Part of a small language model's weights.
Architecture: RMSNorm before each block, some layers without attention.
Training: a variant of Adam for these matrices, 128M tokens, 8221 steps.
Each number is 200 + 30 x the weight over the matrix's rms, rounded and kept within 0 to 999. Layers, rows and columns count from 0.

# layer 3 MLP down (transposed), 512x128, rms 0.186, rows 49-155, columns 64-95
193,286,186,151,225,144,176,200,158,187,276,194,188,216,212,188,249,193,136,214,207,251,235,162,247,171,198,243,230,202,185,184
198,212,226,167,210,199,177,236,253,200,191,158,178,178,216,211,198,187,181,162,161,235,215,227,198,228,182,233,270,192,173,220
183,153,178,231,223,202,230,212,243,231,241,243,203,242,180,178,188,213,207,134,196,219,199,229,187,212,196,155,229,172,158,154
191,208,161,244,215,166,176,170,181,188,148,241,221,141,193,226,252,164,232,164,221,196,197,215,181,221,220,202,200,220,195,197
195,228,198,189,228,198,216,190,211,198,157,163,210,189,195,183,231,232,202,204,207,230,227,213,243,206,252,212,196,199,217,179
224,214,179,201,163,208,185,187,227,145,176,196,226,230,219,200,197,191,239,183,232,227,223,213,144,165,242,185,223,299,203,185
205,213,182,188,197,157,224,218,179,190,220,186,189,144,168,205,191,171,213,212,224,172,183,217,170,196,196,232,240,225,177,168
225,238,252,179,275,266,239,188,211,151,230,124,216,247,208,177,153,209,207,227,188,211,186,118,192,171,178,189,233,240,240,264
222,203,185,232,201,228,189,229,234,186,178,181,162,191,138,171,235,214,181,194,207,200,213,183,151,214,194,201,190,196,191,168
153,250,216,197,226,238,230,246,208,186,257,213,230,199,218,142,246,167,196,156,149,178,241,213,211,194,237,224,212,163,190,219
172,228,216,207,194,233,173,240,182,170,196,219,151,167,151,201,211,160,227,232,157,194,202,197,193,151,160,211,247,194,142,247
236,210,196,190,157,162,215,211,199,234,205,221,217,251,218,165,241,127,196,171,179,250,244,183,225,238,169,231,187,255,239,235
200,213,218,218,177,209,205,191,166,192,207,221,187,207,229,162,244,234,176,201,241,176,174,203,161,191,222,188,225,175,237,179
246,186,160,223,189,182,224,281,221,188,197,199,201,174,223,174,224,217,146,181,217,216,217,266,269,272,147,213,215,183,152,266
183,184,203,231,214,194,205,227,226,182,158,190,207,215,219,204,213,236,198,196,322,226,231,228,238,229,222,166,212,217,226,181
210,215,177,208,188,266,227,203,170,176,157,227,232,174,227,204,241,216,205,160,272,190,237,202,188,163,185,199,198,162,191,222
253,168,200,229,212,185,191,232,199,237,216,205,196,223,143,191,232,210,243,122,199,220,230,236,171,147,188,182,206,267,150,229
236,209,251,213,215,224,223,253,209,155,215,164,178,190,213,184,142,176,185,214,195,117,182,202,192,161,167,195,222,188,179,191
188,223,236,192,204,207,225,187,220,168,211,205,188,204,188,197,237,184,238,216,213,228,198,159,171,218,236,188,203,209,192,242
205,175,199,245,161,224,238,314,257,202,136,213,173,247,206,223,203,213,154,203,240,238,183,191,161,220,236,213,196,208,172,198
179,216,179,179,195,162,229,214,229,231,219,124,186,230,183,203,194,207,274,176,228,230,201,191,208,210,204,239,177,203,209,141
219,198,209,242,201,201,209,223,214,181,215,172,171,263,221,158,190,195,228,177,164,225,221,200,217,228,189,227,180,215,231,194
204,258,238,168,246,196,200,188,199,206,180,173,165,171,150,199,231,257,191,207,246,178,251,246,192,206,158,190,172,235,197,214
177,199,186,232,198,174,183,213,207,181,200,264,250,182,179,241,256,211,190,173,172,135,160,202,189,202,270,211,225,158,232,240
191,204,226,162,229,168,204,155,229,163,205,193,196,164,146,227,216,141,166,248,177,203,211,170,219,146,174,233,207,205,241,205
141,156,232,227,172,279,208,218,215,161,203,196,199,228,235,180,218,208,172,224,222,148,156,174,222,187,260,172,204,199,211,228
173,209,194,203,169,255,160,195,187,224,197,224,190,180,202,181,220,229,213,203,211,193,199,184,169,212,183,222,184,221,247,194
271,227,280,169,178,197,242,228,228,201,240,181,233,190,154,186,203,183,162,190,182,239,222,200,179,199,175,179,250,187,183,215
161,157,265,171,163,177,220,268,221,204,221,118,196,147,163,211,163,189,250,196,173,219,176,226,162,174,183,234,158,180,202,140
187,165,223,205,237,196,194,192,214,218,199,206,206,243,164,229,188,222,154,172,224,191,235,171,215,178,229,160,158,180,172,123
240,154,211,162,156,173,227,215,201,199,158,261,156,238,171,210,181,189,144,206,182,216,198,201,245,189,164,188,179,175,242,211
143,247,223,237,222,223,175,201,201,201,219,226,195,233,221,139,228,266,193,238,230,211,250,169,214,152,203,220,186,240,200,157
201,189,219,203,179,163,216,206,188,237,223,200,233,219,211,240,216,172,248,236,242,219,229,208,206,178,240,236,201,181,234,227
184,244,178,181,199,195,227,203,215,211,188,238,206,208,201,237,251,160,213,268,190,225,187,203,196,143,183,240,230,178,228,196
220,209,183,191,176,173,173,134,191,195,214,238,217,148,232,208,250,238,219,156,229,113,213,199,188,201,203,160,142,243,226,129
221,197,234,235,192,223,227,201,231,216,177,224,169,139,186,213,135,183,171,173,210,173,220,179,241,241,224,240,236,215,269,222
115,171,220,252,221,170,177,180,259,189,208,221,217,228,175,154,224,223,196,236,228,179,194,197,155,201,173,229,223,226,220,204
208,252,167,172,171,180,214,157,176,127,190,212,174,290,155,177,194,198,192,213,202,274,201,158,185,193,178,167,228,171,167,239
217,243,178,148,187,213,190,141,194,168,247,189,226,198,142,260,141,174,133,223,216,242,190,221,249,224,208,197,200,163,171,195
178,175,225,223,217,94,181,198,224,213,217,220,195,163,205,173,213,209,212,223,185,236,149,197,181,193,240,206,208,228,199,199
208,173,253,156,172,166,254,208,261,169,164,212,202,192,192,184,201,242,171,188,218,214,206,234,138,218,231,224,200,165,180,182
199,196,201,209,188,194,210,168,211,201,187,207,169,218,200,188,264,186,225,199,199,186,210,190,186,232,183,236,194,221,201,203
231,174,249,239,192,201,210,223,221,226,180,164,202,223,132,139,196,155,229,174,164,178,192,203,160,192,93,206,234,142,208,199
203,207,210,196,198,246,212,209,234,242,270,239,174,236,187,166,189,159,180,133,148,171,226,214,228,288,223,174,179,169,197,129
196,217,192,202,215,203,219,196,223,214,204,176,203,217,206,263,219,178,183,192,186,170,167,185,200,212,200,252,200,177,200,192
236,164,194,219,216,185,247,247,199,204,228,190,165,217,189,228,181,143,141,183,174,213,215,197,218,183,240,239,229,216,210,269
167,142,192,135,150,216,225,163,243,184,190,192,270,216,238,190,214,201,188,114,215,318,173,147,246,146,227,162,230,225,230,183
206,257,220,159,217,245,198,168,175,189,167,220,193,188,172,236,208,210,154,200,228,263,258,164,157,200,197,210,195,161,218,162
207,177,208,219,215,228,192,196,184,204,223,209,221,229,199,236,221,190,241,173,149,160,199,244,210,201,175,190,226,198,222,230
194,241,209,180,223,179,213,164,187,177,183,156,207,194,171,262,199,238,192,220,230,178,215,197,192,235,205,226,226,198,232,187
222,205,222,187,198,264,154,181,183,206,241,184,184,195,211,184,200,215,140,218,231,141,235,236,250,167,172,157,200,270,248,135
181,209,207,215,216,194,179,194,246,185,209,179,188,224,193,202,195,208,213,207,178,206,209,192,210,174,248,229,191,207,213,198
212,181,225,178,227,216,230,172,202,194,111,194,209,210,215,218,204,206,209,239,239,203,229,227,187,207,222,166,264,178,154,192
229,229,149,192,211,182,104,165,137,219,223,119,177,132,214,233,124,128,205,220,186,263,188,155,195,180,163,147,238,200,226,122
180,139,209,286,207,196,192,198,186,233,175,215,222,207,184,170,208,186,225,227,183,182,183,193,173,193,211,228,154,225,203,188
226,210,224,161,194,222,199,232,182,235,209,247,156,188,187,215,169,222,154,195,181,217,164,196,185,172,160,251,150,209,212,203
229,235,152,182,225,182,215,169,266,176,241,217,181,259,218,134,194,210,184,197,180,246,235,200,206,212,211,208,216,222,190,231
192,156,230,257,187,201,219,234,193,172,170,192,233,225,189,186,222,184,226,178,155,190,202,124,222,159,145,261,186,255,277,184
163,135,240,164,234,204,297,172,161,169,161,266,197,224,224,256,206,170,195,186,152,157,179,268,193,244,247,238,239,234,240,201
176,226,205,202,190,256,211,229,165,136,205,158,179,171,173,251,190,202,179,153,190,202,158,224,245,127,224,236,261,210,197,232
184,216,131,158,176,183,189,188,195,176,181,227,183,182,139,209,200,206,166,232,148,194,197,247,202,199,173,219,215,168,185,222
229,222,176,200,172,199,198,229,219,149,211,170,182,232,178,171,205,240,192,236,195,211,197,216,246,185,215,201,185,226,147,211
174,220,156,217,161,211,145,173,131,186,239,238,195,191,201,193,196,207,154,167,188,216,230,183,223,230,133,156,180,192,200,180
204,155,223,161,174,199,221,186,198,183,218,196,218,161,161,222,169,189,235,203,219,195,171,175,188,215,166,222,210,195,190,167
198,217,219,231,210,195,187,216,205,176,166,255,176,226,185,203,188,181,166,188,227,224,219,158,165,232,248,231,259,214,122,192
238,193,203,167,196,179,245,216,211,234,216,169,197,222,197,179,210,180,225,211,249,231,212,215,227,192,210,212,221,262,165,153
229,216,226,142,162,203,239,179,202,166,193,204,189,162,219,225,217,165,162,220,214,223,167,199,200,209,202,221,212,229,143,195
179,143,204,202,181,149,242,210,240,224,162,226,202,185,216,238,217,208,221,183,199,166,217,189,110,165,221,230,264,176,152,262
212,238,208,249,215,232,137,230,150,243,236,175,254,226,139,214,238,178,213,166,175,196,218,161,193,241,198,210,230,234,236,241
167,217,194,249,192,236,173,178,266,211,210,171,214,201,223,226,222,189,169,194,266,234,245,169,227,250,261,257,193,237,195,171
203,219,227,221,227,221,198,155,228,168,198,197,164,175,206,209,218,228,173,161,222,128,223,234,181,267,230,177,243,185,234,153
186,168,227,213,175,223,207,198,152,129,215,204,186,177,187,155,183,182,182,181,247,199,254,176,201,161,238,213,228,217,229,196
199,133,205,195,193,227,187,209,107,242,236,178,255,201,245,202,220,206,211,197,201,152,208,192,213,233,241,215,200,160,223,177
162,224,213,182,205,183,255,241,235,214,184,209,198,194,201,148,187,180,241,236,183,199,207,168,156,213,192,222,248,222,206,183
259,220,173,235,241,213,185,235,227,195,231,225,180,177,204,212,161,206,174,279,226,171,170,185,221,262,228,188,203,189,256,220
212,194,175,255,133,164,228,202,175,215,203,155,278,178,196,225,225,210,159,154,183,204,178,189,157,187,215,202,262,221,259,136
184,195,188,173,193,317,183,159,264,202,187,184,190,223,242,293,251,203,195,192,251,209,239,224,198,193,222,249,237,230,136,186
202,214,221,184,197,233,195,170,141,204,176,229,148,132,216,182,196,196,216,214,189,186,227,185,226,213,226,204,235,207,188,177
192,227,185,210,173,225,194,236,213,211,173,180,173,209,177,181,250,181,186,234,205,171,226,179,221,212,208,214,195,194,190,174
159,193,173,160,164,202,205,247,159,207,248,190,200,166,206,201,208,229,170,162,220,174,188,212,175,190,157,199,193,217,239,183
210,190,216,219,274,199,157,195,243,195,183,223,204,241,230,196,180,210,191,188,166,213,180,143,188,192,234,198,221,203,189,231
162,215,182,227,164,205,142,189,220,152,153,217,217,216,250,209,208,241,153,227,195,168,222,191,212,217,164,172,174,202,209,178
240,221,261,158,175,154,176,222,226,205,247,200,177,194,189,182,196,180,138,147,189,160,205,204,191,209,167,199,209,207,231,130
242,145,211,246,182,161,150,214,156,208,182,192,207,240,180,169,198,221,200,192,164,182,173,207,190,101,191,182,225,213,197,215
262,169,197,181,230,233,250,177,188,193,211,180,197,156,154,198,173,221,241,182,246,154,236,234,222,225,198,219,209,272,223,194
202,163,175,242,239,206,88,219,201,198,210,253,211,241,175,201,226,194,203,188,182,255,200,181,168,228,206,188,200,203,231,197
169,220,179,200,212,202,127,228,242,167,163,198,232,243,172,235,216,247,194,177,215,266,208,223,205,204,220,205,163,183,203,203
223,212,163,209,209,259,247,205,233,202,207,238,162,244,211,234,233,168,253,153,192,246,167,199,226,203,202,188,202,199,210,198
191,188,205,186,222,186,155,200,215,193,205,226,172,181,228,189,185,194,197,187,210,213,201,212,263,222,167,238,186,143,219,222
198,216,189,202,218,195,174,244,215,218,115,188,257,194,175,149,174,203,235,228,222,129,187,168,163,184,249,207,184,186,187,183
168,184,192,253,233,220,157,245,283,258,160,176,205,216,194,201,161,170,218,166,178,187,195,218,163,258,200,176,235,228,201,197
215,219,179,133,180,187,166,192,161,238,173,270,151,171,197,170,216,167,165,119,161,176,224,240,207,154,160,134,215,183,161,209
168,219,221,193,189,185,222,229,174,234,194,249,233,243,222,232,185,229,227,192,235,193,212,293,198,255,223,267,243,167,221,269
181,199,171,200,211,190,247,184,230,150,172,214,177,175,188,209,241,221,172,207,216,159,228,152,180,240,184,238,213,179,197,219
145,190,192,198,147,245,194,207,231,253,206,174,191,215,182,232,226,241,153,155,208,241,255,266,221,212,187,181,251,187,236,204
123,283,180,203,167,225,213,203,196,256,219,186,221,207,202,208,211,176,206,222,177,172,208,123,169,187,219,178,214,225,217,245
191,193,175,194,227,182,217,207,161,204,230,164,158,183,164,189,220,187,205,250,188,200,209,195,193,216,209,231,251,174,207,223
246,211,180,192,134,231,229,222,160,163,204,212,182,185,228,198,222,140,199,217,169,187,224,207,197,233,230,238,199,175,245,177
212,170,180,174,168,193,149,168,215,210,174,156,178,217,201,158,165,201,219,217,185,110,198,171,188,190,228,185,245,196,221,175
208,234,215,164,201,204,198,176,171,191,213,173,185,200,180,235,227,190,169,207,176,170,176,300,212,176,211,189,188,209,263,214
90,196,223,227,271,197,237,254,229,138,172,178,247,199,216,221,220,234,182,215,136,187,162,245,214,220,229,202,235,168,159,171
177,222,210,212,238,210,153,184,201,232,192,223,207,219,179,185,171,236,152,186,179,179,197,188,172,180,195,219,209,209,200,232
203,220,225,217,175,208,202,207,205,221,202,196,210,182,194,223,159,234,198,212,156,225,242,220,180,255,182,204,138,214,230,187
145,138,214,214,216,217,191,187,200,203,172,187,190,150,221,220,233,229,236,213,176,208,180,211,233,238,222,189,248,215,241,204
240,251,178,234,223,186,211,158,204,266,165,245,222,209,207,208,262,163,210,223,226,153,202,182,180,115,211,196,217,190,234,184
239,202,169,274,226,226,175,231,253,220,205,149,221,241,225,204,187,202,230,272,216,232,189,149,151,243,233,218,175,205,203,179
255,189,173,168,179,249,207,229,156,175,239,151,169,245,234,237,226,158,205,265,249,220,194,246,258,182,225,173,231,175,205,265
# layer 3 MLP up, 512x128, rms 0.179, rows 50-156, columns 64-95
217,216,157,203,215,266,182,237,241,208,181,156,233,223,243,193,165,193,212,251,182,199,137,258,172,173,212,223,193,251,208,271
211,216,200,207,204,208,191,177,210,203,225,239,176,206,267,179,225,166,188,202,226,242,199,159,257,216,181,169,180,228,220,235
222,215,128,182,168,181,211,168,112,155,172,208,217,168,178,192,261,212,226,200,206,204,213,161,168,192,189,219,166,211,159,197
258,210,183,172,193,156,187,199,159,163,179,205,216,144,231,236,169,200,250,186,224,210,169,165,171,234,161,147,230,178,236,200
223,218,209,179,228,195,173,222,190,277,192,207,226,151,241,243,202,203,246,201,221,196,146,226,196,187,121,153,173,224,197,156
174,156,166,223,196,206,211,144,209,200,206,221,198,184,189,190,142,165,235,214,229,201,150,186,240,176,247,185,223,136,187,153
222,159,162,211,241,205,208,203,210,192,213,196,179,154,179,214,201,194,228,211,224,248,241,204,240,222,249,206,124,168,184,215
203,194,151,162,208,221,169,169,181,235,182,199,194,180,233,241,204,277,188,192,203,127,151,198,216,194,173,249,205,261,196,175
273,208,197,239,227,199,220,199,180,205,206,202,252,214,179,198,226,199,199,209,169,211,145,202,186,181,232,193,165,174,199,220
231,198,202,203,256,175,179,177,212,221,190,247,217,185,189,162,141,218,264,222,229,253,154,201,228,193,212,130,193,160,157,189
169,168,243,234,227,105,225,206,173,166,155,226,148,185,221,184,211,200,257,249,195,217,140,252,184,151,191,196,174,184,188,222
176,187,215,212,224,165,193,213,188,175,171,159,224,210,143,167,235,141,185,244,239,201,185,246,172,177,163,223,219,207,211,137
195,180,172,174,277,202,217,198,176,229,204,187,225,198,237,224,172,200,177,200,206,259,184,242,209,170,168,177,166,239,222,258
192,167,230,168,188,167,213,195,166,189,214,208,167,176,240,241,186,172,220,219,196,195,176,219,191,239,180,210,216,192,197,217
158,225,181,211,214,205,206,178,183,246,169,227,255,152,224,183,191,215,204,211,236,168,214,198,193,221,214,161,214,198,232,161
233,182,157,160,200,177,179,233,205,195,257,234,244,206,194,217,180,145,250,184,183,210,235,197,148,173,150,208,195,222,161,175
215,189,229,216,220,223,190,198,226,192,241,199,157,237,264,193,166,196,203,190,224,172,106,159,197,179,176,149,198,203,123,221
207,201,166,195,200,139,198,129,169,214,233,213,219,201,221,192,190,235,197,194,219,159,184,177,166,211,192,193,164,177,180,206
188,225,176,197,233,171,220,196,203,178,200,224,213,195,266,222,240,215,193,226,208,205,193,260,130,181,213,198,196,202,218,254
216,165,227,158,218,144,217,176,187,235,229,197,224,179,184,188,233,211,216,193,208,189,227,232,250,214,146,172,218,207,223,181
221,203,157,178,179,164,179,203,196,191,196,213,196,182,205,225,211,204,263,180,257,170,160,262,175,167,157,139,205,219,240,224
197,146,164,175,181,205,196,190,226,224,224,215,222,227,246,219,213,173,204,212,172,206,195,211,225,201,256,182,244,171,204,187
210,217,199,207,202,206,199,204,180,172,218,199,210,218,203,215,179,216,231,157,230,82,142,139,244,201,235,224,217,198,228,199
229,203,196,140,234,178,168,211,165,275,216,195,196,219,260,210,188,264,224,175,217,240,196,174,190,250,214,198,168,212,169,205
201,169,196,276,170,238,227,212,186,210,232,181,225,181,207,202,181,262,231,263,207,167,116,173,218,135,219,149,195,209,187,229
211,184,204,208,202,165,193,244,182,197,251,213,198,157,244,220,186,164,212,225,218,163,193,235,238,247,121,173,204,197,173,163
234,168,232,188,156,208,219,200,225,224,176,199,184,182,191,180,166,251,176,185,234,139,177,198,165,183,189,157,205,238,172,197
132,220,201,171,178,186,220,233,169,291,278,159,203,169,199,235,182,222,202,192,241,173,180,176,140,260,152,241,209,181,191,182
224,231,159,164,197,180,215,186,186,188,227,218,224,229,210,206,202,242,261,156,159,195,208,205,140,221,218,211,208,211,222,200
289,182,192,213,193,186,223,187,167,185,147,200,193,198,192,207,169,193,171,213,198,220,139,144,242,161,172,186,167,238,209,204
204,211,222,206,266,191,206,232,128,212,222,187,214,164,176,206,218,226,243,276,192,250,194,236,192,192,194,195,164,166,143,222
165,173,240,185,222,218,199,183,170,165,187,262,223,136,201,185,220,198,235,277,211,154,189,225,156,224,223,217,212,180,220,220
173,239,198,207,250,192,253,133,189,268,169,245,186,207,193,120,139,197,220,211,182,270,171,208,190,185,219,214,216,151,194,248
155,164,161,208,231,205,197,158,207,172,177,212,232,169,209,195,226,166,188,218,210,213,219,189,167,251,211,229,163,230,245,189
224,190,182,218,192,137,196,183,170,239,235,234,150,212,162,169,167,233,175,173,228,185,209,217,193,185,207,216,195,225,230,212
266,181,183,204,193,223,197,186,141,230,204,220,213,149,212,179,173,194,189,154,213,218,174,243,228,179,255,225,217,204,155,214
209,210,195,201,159,165,213,141,152,162,203,217,211,226,179,192,117,259,171,215,245,282,217,125,212,189,173,203,219,172,153,219
184,218,200,180,232,191,194,183,214,166,207,147,208,136,189,163,137,156,172,228,204,185,181,164,253,212,150,185,200,168,159,188
145,188,146,179,223,246,206,208,239,192,225,247,183,145,253,197,187,152,241,222,237,198,208,100,180,222,210,231,181,227,169,203
197,191,225,255,186,162,203,220,118,245,196,181,181,228,188,182,249,210,197,243,215,198,195,186,252,230,161,164,238,176,202,194
235,226,217,244,179,172,224,180,177,210,190,148,197,191,273,219,219,214,221,227,187,216,184,205,254,158,228,230,179,185,249,150
251,210,192,165,240,150,180,200,166,183,190,221,191,167,278,231,223,269,226,224,222,165,140,184,246,177,301,159,205,261,140,222
229,257,164,149,173,200,197,163,226,205,195,186,204,237,206,198,234,179,213,195,185,187,210,201,207,212,193,206,191,232,200,212
211,154,232,235,202,148,193,193,177,173,172,193,121,200,191,185,197,226,234,167,243,194,201,168,166,207,189,186,215,185,217,183
197,173,188,153,244,182,222,213,209,206,207,203,176,161,162,217,248,181,196,220,233,198,185,168,153,257,227,162,217,204,217,184
179,140,140,175,154,214,238,254,215,170,206,250,228,179,177,132,199,144,223,158,182,226,163,161,259,167,205,137,190,206,216,134
225,187,142,196,246,185,190,216,137,172,247,185,186,249,214,218,222,223,221,164,239,234,146,172,187,209,188,226,214,186,187,131
169,244,186,228,177,216,195,231,181,171,205,220,206,199,158,143,181,210,212,190,240,221,184,187,208,216,179,199,208,250,181,182
221,238,176,148,222,170,213,160,190,214,163,131,256,197,177,228,174,202,242,187,234,168,196,222,143,238,143,204,200,230,221,157
210,159,223,162,249,177,217,223,245,186,193,176,201,199,216,189,168,273,182,180,256,141,163,219,217,212,214,175,180,279,243,168
224,185,183,179,206,173,223,166,184,199,208,199,162,183,218,242,200,188,222,251,229,201,203,156,216,167,179,194,253,185,237,177
174,161,264,189,285,227,262,143,180,179,141,219,200,211,166,240,228,170,216,190,218,202,166,252,157,201,226,202,193,225,243,208
225,137,223,130,218,174,232,202,197,175,181,258,197,109,215,209,259,206,239,273,214,242,180,194,230,188,191,199,139,152,164,231
177,260,140,246,219,134,203,195,221,251,223,234,190,160,265,192,170,182,238,226,196,181,211,196,192,193,210,170,207,221,187,221
197,227,154,196,240,168,182,199,188,176,167,190,231,242,219,184,194,217,201,177,207,201,203,133,238,224,216,169,200,173,193,195
181,157,218,187,199,223,240,198,168,241,193,162,112,219,154,126,187,228,192,221,194,181,231,159,284,180,238,166,185,263,191,232
194,262,202,224,180,203,237,201,156,155,210,215,199,185,170,262,173,188,177,206,188,218,213,134,239,215,130,256,181,257,191,196
214,191,215,189,178,204,241,151,165,138,193,243,215,193,241,248,130,199,203,141,174,132,174,256,158,202,179,233,210,218,230,232
166,171,164,236,184,197,201,233,208,225,229,195,180,180,194,204,186,180,162,209,191,187,168,224,260,179,220,204,233,179,176,189
157,199,210,243,193,190,243,228,196,211,254,176,226,213,212,177,167,249,191,200,243,194,183,168,190,196,243,225,199,165,240,202
239,243,154,207,210,195,214,190,178,183,233,205,229,186,235,176,199,200,174,171,196,184,185,241,200,158,238,205,166,213,157,216
214,271,199,181,210,170,190,146,212,188,216,194,146,220,229,195,228,191,236,206,197,196,184,192,163,213,205,214,171,254,158,169
220,176,166,222,213,202,191,211,225,206,192,242,173,220,210,196,242,128,182,165,232,194,172,192,196,218,184,224,167,231,194,162
247,214,151,185,247,146,201,199,198,195,208,176,176,143,266,232,148,160,170,184,177,220,182,156,201,213,156,208,226,199,184,189
254,277,204,149,245,172,232,189,208,209,203,203,184,162,220,175,199,228,275,245,216,207,200,163,255,156,213,206,196,209,171,205
224,221,229,220,212,188,206,219,203,191,233,130,226,174,229,171,219,166,233,187,214,180,141,218,195,169,218,194,228,238,180,211
173,147,220,160,257,179,255,154,199,185,137,235,153,221,207,193,177,210,210,194,247,184,203,203,168,187,177,234,136,176,174,169
215,224,231,234,230,134,231,173,202,217,182,217,148,221,178,166,245,162,202,199,197,215,168,216,201,270,177,164,171,234,234,216
198,215,208,165,270,216,194,238,219,195,210,245,214,208,236,241,170,195,294,190,199,184,176,228,240,242,231,192,145,181,209,184
179,213,166,174,209,189,205,152,152,219,232,208,225,192,181,171,204,184,187,173,230,196,193,209,139,223,220,225,193,230,197,271
187,171,177,161,155,150,206,154,160,201,210,226,184,228,165,216,187,179,219,165,215,140,196,224,184,188,144,244,199,192,222,192
203,163,145,200,260,212,239,199,158,184,179,188,254,143,204,184,217,203,182,227,194,228,203,246,208,167,176,152,192,241,171,195
196,236,216,231,187,179,229,221,159,174,213,183,258,139,201,200,211,211,221,183,198,180,151,193,176,195,183,218,202,242,235,204
198,211,211,139,291,211,216,154,151,195,211,164,199,197,202,177,196,184,187,166,194,225,229,174,282,221,192,220,210,181,167,226
198,189,155,227,213,164,235,202,169,194,193,191,210,184,194,190,150,188,173,194,207,129,186,199,240,205,220,186,234,196,206,94
280,198,196,198,185,233,173,169,210,225,246,160,205,166,225,197,231,220,179,240,218,226,176,249,236,184,183,237,219,200,163,162
257,230,234,220,152,201,230,189,198,200,235,203,214,157,228,254,208,166,211,230,205,209,139,194,217,260,258,189,189,145,160,167
243,230,175,196,199,220,208,217,166,196,190,223,218,217,224,143,182,206,189,243,205,164,205,199,191,223,260,189,209,220,190,201
165,207,218,192,194,168,228,216,198,208,241,192,211,185,237,191,173,223,240,285,232,195,179,215,232,173,195,212,117,188,175,186
250,179,231,179,223,174,196,215,240,183,227,226,202,210,223,217,150,202,246,258,187,201,190,173,188,184,220,190,214,240,143,236
197,174,193,205,187,172,226,189,202,214,186,185,97,205,211,224,175,198,212,241,184,212,204,230,214,218,191,222,216,169,260,168
265,178,148,166,185,182,205,208,174,185,178,254,194,166,160,178,228,232,214,189,203,264,228,200,199,223,196,180,220,237,185,133
180,218,213,170,204,203,215,186,222,210,264,247,225,205,214,215,244,200,183,197,253,227,178,232,188,235,169,193,173,201,188,186
231,219,208,207,203,171,218,203,162,230,202,175,193,161,207,201,192,220,187,189,160,146,174,205,205,221,169,151,151,169,224,196
143,203,162,225,164,242,171,177,229,267,216,179,202,252,204,189,185,214,210,158,226,255,177,185,189,193,214,161,156,211,188,189
250,163,191,210,232,165,231,197,232,242,241,207,195,168,208,222,175,200,214,240,203,150,215,171,232,192,199,209,195,213,167,224
233,221,227,123,293,158,246,193,243,250,211,186,215,159,227,181,197,223,198,196,200,189,202,178,177,238,188,152,254,194,226,151
182,191,206,211,187,194,212,189,179,202,220,208,209,216,189,217,165,140,217,215,214,192,212,195,214,229,135,227,247,215,172,269
224,142,159,215,207,190,219,186,174,183,183,229,158,226,194,252,191,213,230,200,226,261,164,205,232,172,158,197,180,182,199,192
243,180,213,144,270,119,237,212,152,179,206,211,170,156,172,205,177,197,232,217,207,225,187,252,245,173,217,184,186,160,216,200
188,175,206,263,230,214,184,203,210,165,233,168,261,216,208,209,199,219,201,265,242,239,181,167,202,190,236,244,200,209,204,181
157,240,123,179,244,227,242,136,183,243,141,238,229,215,192,177,206,178,187,213,218,210,177,195,204,192,233,189,240,209,172,226
156,167,174,190,230,213,235,208,182,148,222,214,184,169,169,212,152,206,208,212,173,147,185,224,168,228,213,228,165,205,221,230
200,211,191,184,208,253,188,141,180,208,217,215,222,188,226,218,239,199,189,192,214,190,184,244,183,229,113,237,202,227,154,182
175,146,156,252,225,218,183,206,164,287,201,145,232,148,153,173,222,216,219,216,196,222,198,135,201,225,212,180,197,211,240,203
246,192,257,174,198,242,271,216,169,223,179,186,145,181,169,169,196,202,201,190,164,201,188,235,170,172,166,213,184,208,187,196
213,193,195,146,187,209,176,150,140,216,158,191,153,139,200,245,153,231,176,207,187,184,228,149,191,225,182,199,205,172,229,204
197,194,156,136,192,158,207,173,210,207,192,181,196,230,194,167,122,211,194,227,203,181,158,195,188,207,182,229,248,205,216,167
155,231,186,206,179,212,190,187,198,232,120,197,226,172,232,168,192,195,247,230,233,200,172,191,194,221,213,201,224,180,161,203
203,207,118,283,241,203,241,234,237,173,244,195,226,186,197,205,223,148,225,230,173,163,194,195,189,256,237,147,196,182,138,190
218,204,197,145,217,193,194,176,192,198,227,214,200,194,185,170,243,188,177,231,242,183,118,180,177,193,154,249,209,240,202,185
264,179,185,269,118,186,212,163,181,225,251,260,190,140,205,204,201,181,218,220,213,205,222,210,225,224,191,199,193,249,215,216
202,239,168,204,167,174,190,199,197,195,224,205,186,228,192,225,172,205,155,208,267,201,239,193,204,224,209,206,132,183,194,224
251,241,207,216,204,185,232,90,167,201,157,202,216,191,219,231,255,208,161,217,253,173,180,124,190,133,193,169,158,196,202,200
190,199,138,222,200,246,202,178,169,248,188,153,155,198,189,190,195,224,213,206,201,201,211,162,178,188,199,177,243,201,250,206
258,162,116,229,199,182,234,181,181,140,164,214,250,226,240,208,240,164,187,203,189,143,157,184,187,162,226,201,193,218,245,157
192,203,184,221,188,183,218,191,155,154,236,177,171,187,172,185,221,230,161,227,232,184,248,248,228,215,206,195,197,173,178,206